config.toml
qk_norm = true
parallel_block = false
init_std_o = 0.00557
init_out_by_depth = true
lr_mult_qkv = 0.7
grad_clip = 2.0
decay_fraction = 1.0
final_lr_fraction = 0.0
doc_mask = true
Each number is 50 + 10 x the weight over its row's rms, rounded and kept within 0 to 99. Layers, rows and columns count from 0. The size before them is the row's rms in percent of the matrix's.

# layer 4 MLP up, 512x192, rms 0.0972, rows 73-77, columns 0-95
097:41 50 62 60 44 55 40 54 55 50 59 45 66 50 46 42 47 51 78 55 43 54 56 68 61 46 42 50 58 53 58 63 49 26 66 49 50 44 51 52 41 48 25 54 47 63 52 37 52 50 40 39 37 64 62 57 44 36 51 43 45 35 42 35 35 72 30 44 58 50 51 50 54 40 45 60 44 45 68 40 60 44 34 45 60 56 34 53 60 43 48 31 63 60 63 56
097:50 53 35 35 43 67 32 55 39 56 60 62 52 80 71 36 51 58 36 54 50 70 63 49 53 65 67 30 31 55 40 42 64 49 44 57 45 49 55 62 41 48 35 48 52 48 53 44 50 50 45 46 39 43 62 51 47 49 49 40 43 53 50 46 59 33 60 41 44 39 54 43 47 46 39 31 45 45 58 63 50 40 71 54 63 36 42 56 62 41 51 67 45 37 41 59
098:48 74 53 58 48 45 62 46 42 45 44 52 40 45 49 47 65 49 63 40 56 70 38 57 40 49 61 47 53 52 34 42 39 58 56 31 38 38 34 51 39 56 65 29 55 42 52 50 57 49 69 43 48 31 54 54 38 43 62 56 58 62 48 56 54 51 70 47 55 56 47 68 57 73 45 44 39 53 45 34 45 41 59 53 37 40 53 42 45 52 70 50 49 78 49 41
104:43 51 62 39 51 56 53 57 45 63 49 34 39 54 60 46 48 43 48 51 32 53 54 67 59 53 44 50 57 55 48 37 33 40 53 22 32 67 51 49 51 61 64 41 51 50 50 32 59 46 32 59 34 58 41 52 44 54 45 61 53 57 44 42 33 62 47 64 55 40 49 36 51 47 78 55 44 46 46 52 42 36 68 51 44 51 52 52 58 43 39 70 32 58 55 41
110:56 35 60 56 40 72 54 43 32 60 50 56 55 53 47 45 57 32 63 43 49 60 52 67 56 28 29 45 42 48 52 50 47 46 40 35 30 51 60 48 54 46 53 57 62 48 50 42 61 52 40 63 51 58 69 64 62 66 42 35 49 51 51 25 33 56 54 44 50 47 61 56 55 49 55 35 42 47 61 49 55 46 56 47 32 55 62 37 65 57 63 58 60 39 41 46
# layer 4 MLP down (transposed), 512x192, rms 0.0951, rows 73-77, columns 0-95
099:43 52 51 41 55 50 49 48 42 67 63 39 55 60 52 52 54 55 35 37 60 53 55 48 60 59 47 60 67 55 44 51 46 49 39 44 45 40 29 53 60 59 37 38 54 28 48 63 57 45 71 46 62 57 47 67 71 35 64 42 55 56 36 46 49 48 54 47 44 56 59 64 49 51 34 48 64 38 54 35 51 56 71 59 45 43 52 30 55 38 73 19 58 46 46 32
097:50 48 63 47 47 73 45 46 42 47 43 57 53 56 55 61 62 55 50 41 39 55 57 43 51 55 63 50 47 65 38 44 61 66 48 49 59 46 60 72 49 72 37 39 65 86 42 38 43 47 55 41 60 34 58 57 36 53 45 46 46 55 50 42 57 44 76 39 51 59 58 44 53 50 38 32 39 57 55 58 49 64 36 45 49 38 52 44 43 49 41 52 68 53 54 59
099:40 51 61 54 47 59 67 59 45 65 46 61 43 56 44 48 49 58 71 62 56 35 45 45 50 49 38 50 64 46 28 41 53 50 63 70 57 28 60 53 68 26 39 54 61 42 55 51 70 53 45 31 63 37 65 57 64 53 51 52 45 44 52 43 65 47 57 52 38 67 55 58 56 62 45 45 55 34 54 48 54 46 52 40 37 40 47 44 46 60 65 54 59 79 42 37
105:44 55 41 52 50 48 53 30 47 45 61 51 48 59 36 51 43 57 45 59 59 55 44 54 50 35 48 53 52 45 52 41 53 49 38 49 51 52 61 43 46 57 68 59 55 37 27 43 38 55 48 48 39 36 56 44 46 48 31 42 47 60 48 38 39 54 67 48 40 32 55 46 58 61 63 48 31 56 61 53 55 24 41 50 57 55 56 53 57 31 40 60 47 66 27 49
111:35 50 46 42 61 36 48 54 64 52 45 58 66 57 53 45 47 37 53 57 54 52 41 42 60 54 56 50 71 50 41 43 68 42 73 41 66 41 64 61 45 47 36 52 67 53 56 67 69 39 43 63 46 66 50 40 36 52 35 52 56 55 50 62 50 54 46 46 54 63 44 47 33 55 40 59 45 50 57 56 69 48 52 36 66 50 41 49 57 49 49 49 71 50 68 46
# layer 4 MLP gate, 512x192, rms 0.0969, rows 74-78, columns 0-95
099:52 31 44 64 43 40 46 54 57 52 52 47 52 61 58 61 47 66 53 58 45 72 60 51 59 66 40 50 43 68 43 62 57 58 53 48 47 45 60 65 51 58 30 57 44 33 60 34 45 48 61 44 41 45 48 65 55 61 32 63 40 41 52 43 54 49 55 41 56 58 51 57 35 41 57 69 54 59 59 51 57 44 72 57 60 28 41 51 51 43 42 60 57 40 46 58
096:52 62 34 62 34 61 42 37 35 55 37 39 64 34 45 71 54 60 27 40 53 63 36 54 40 52 56 56 39 54 52 33 35 45 60 58 39 54 36 37 49 38 46 48 58 43 56 60 54 24 44 59 42 44 54 64 59 46 53 60 49 57 36 48 46 78 58 47 34 58 37 40 59 32 34 59 52 64 46 43 48 43 42 55 49 64 39 35 50 60 29 66 52 68 49 52
105:50 41 52 60 37 60 51 34 36 52 28 35 55 56 48 64 61 49 43 34 49 33 52 55 41 55 41 34 58 30 49 45 61 34 65 39 53 41 57 59 40 51 59 45 53 41 59 54 41 52 45 44 27 35 65 46 44 60 53 55 40 47 45 32 33 57 36 43 49 47 45 57 52 45 39 41 49 52 73 61 53 44 35 40 47 50 32 59 56 51 61 61 54 37 56 57
105:65 47 51 61 31 66 55 76 50 57 60 35 44 48 50 47 47 49 37 25 35 52 65 52 44 55 47 50 36 28 53 33 46 46 43 47 52 48 60 42 34 48 41 44 47 37 42 38 65 54 50 68 49 33 38 64 39 43 56 52 39 36 37 42 42 54 67 64 49 42 58 49 69 51 37 45 54 64 50 44 49 55 49 55 55 59 55 42 44 42 41 54 39 60 38 42
111:62 57 44 68 45 53 46 49 38 61 37 40 62 43 43 59 61 60 48 56 51 53 54 51 46 51 54 42 50 46 41 47 46 45 69 42 46 58 41 72 49 50 60 22 61 36 65 41 42 55 47 59 44 39 35 41 57 55 45 55 47 58 42 46 55 65 52 58 65 48 42 50 59 58 51 50 40 56 74 50 53 43 42 63 52 65 48 59 57 51 55 62 61 77 58 66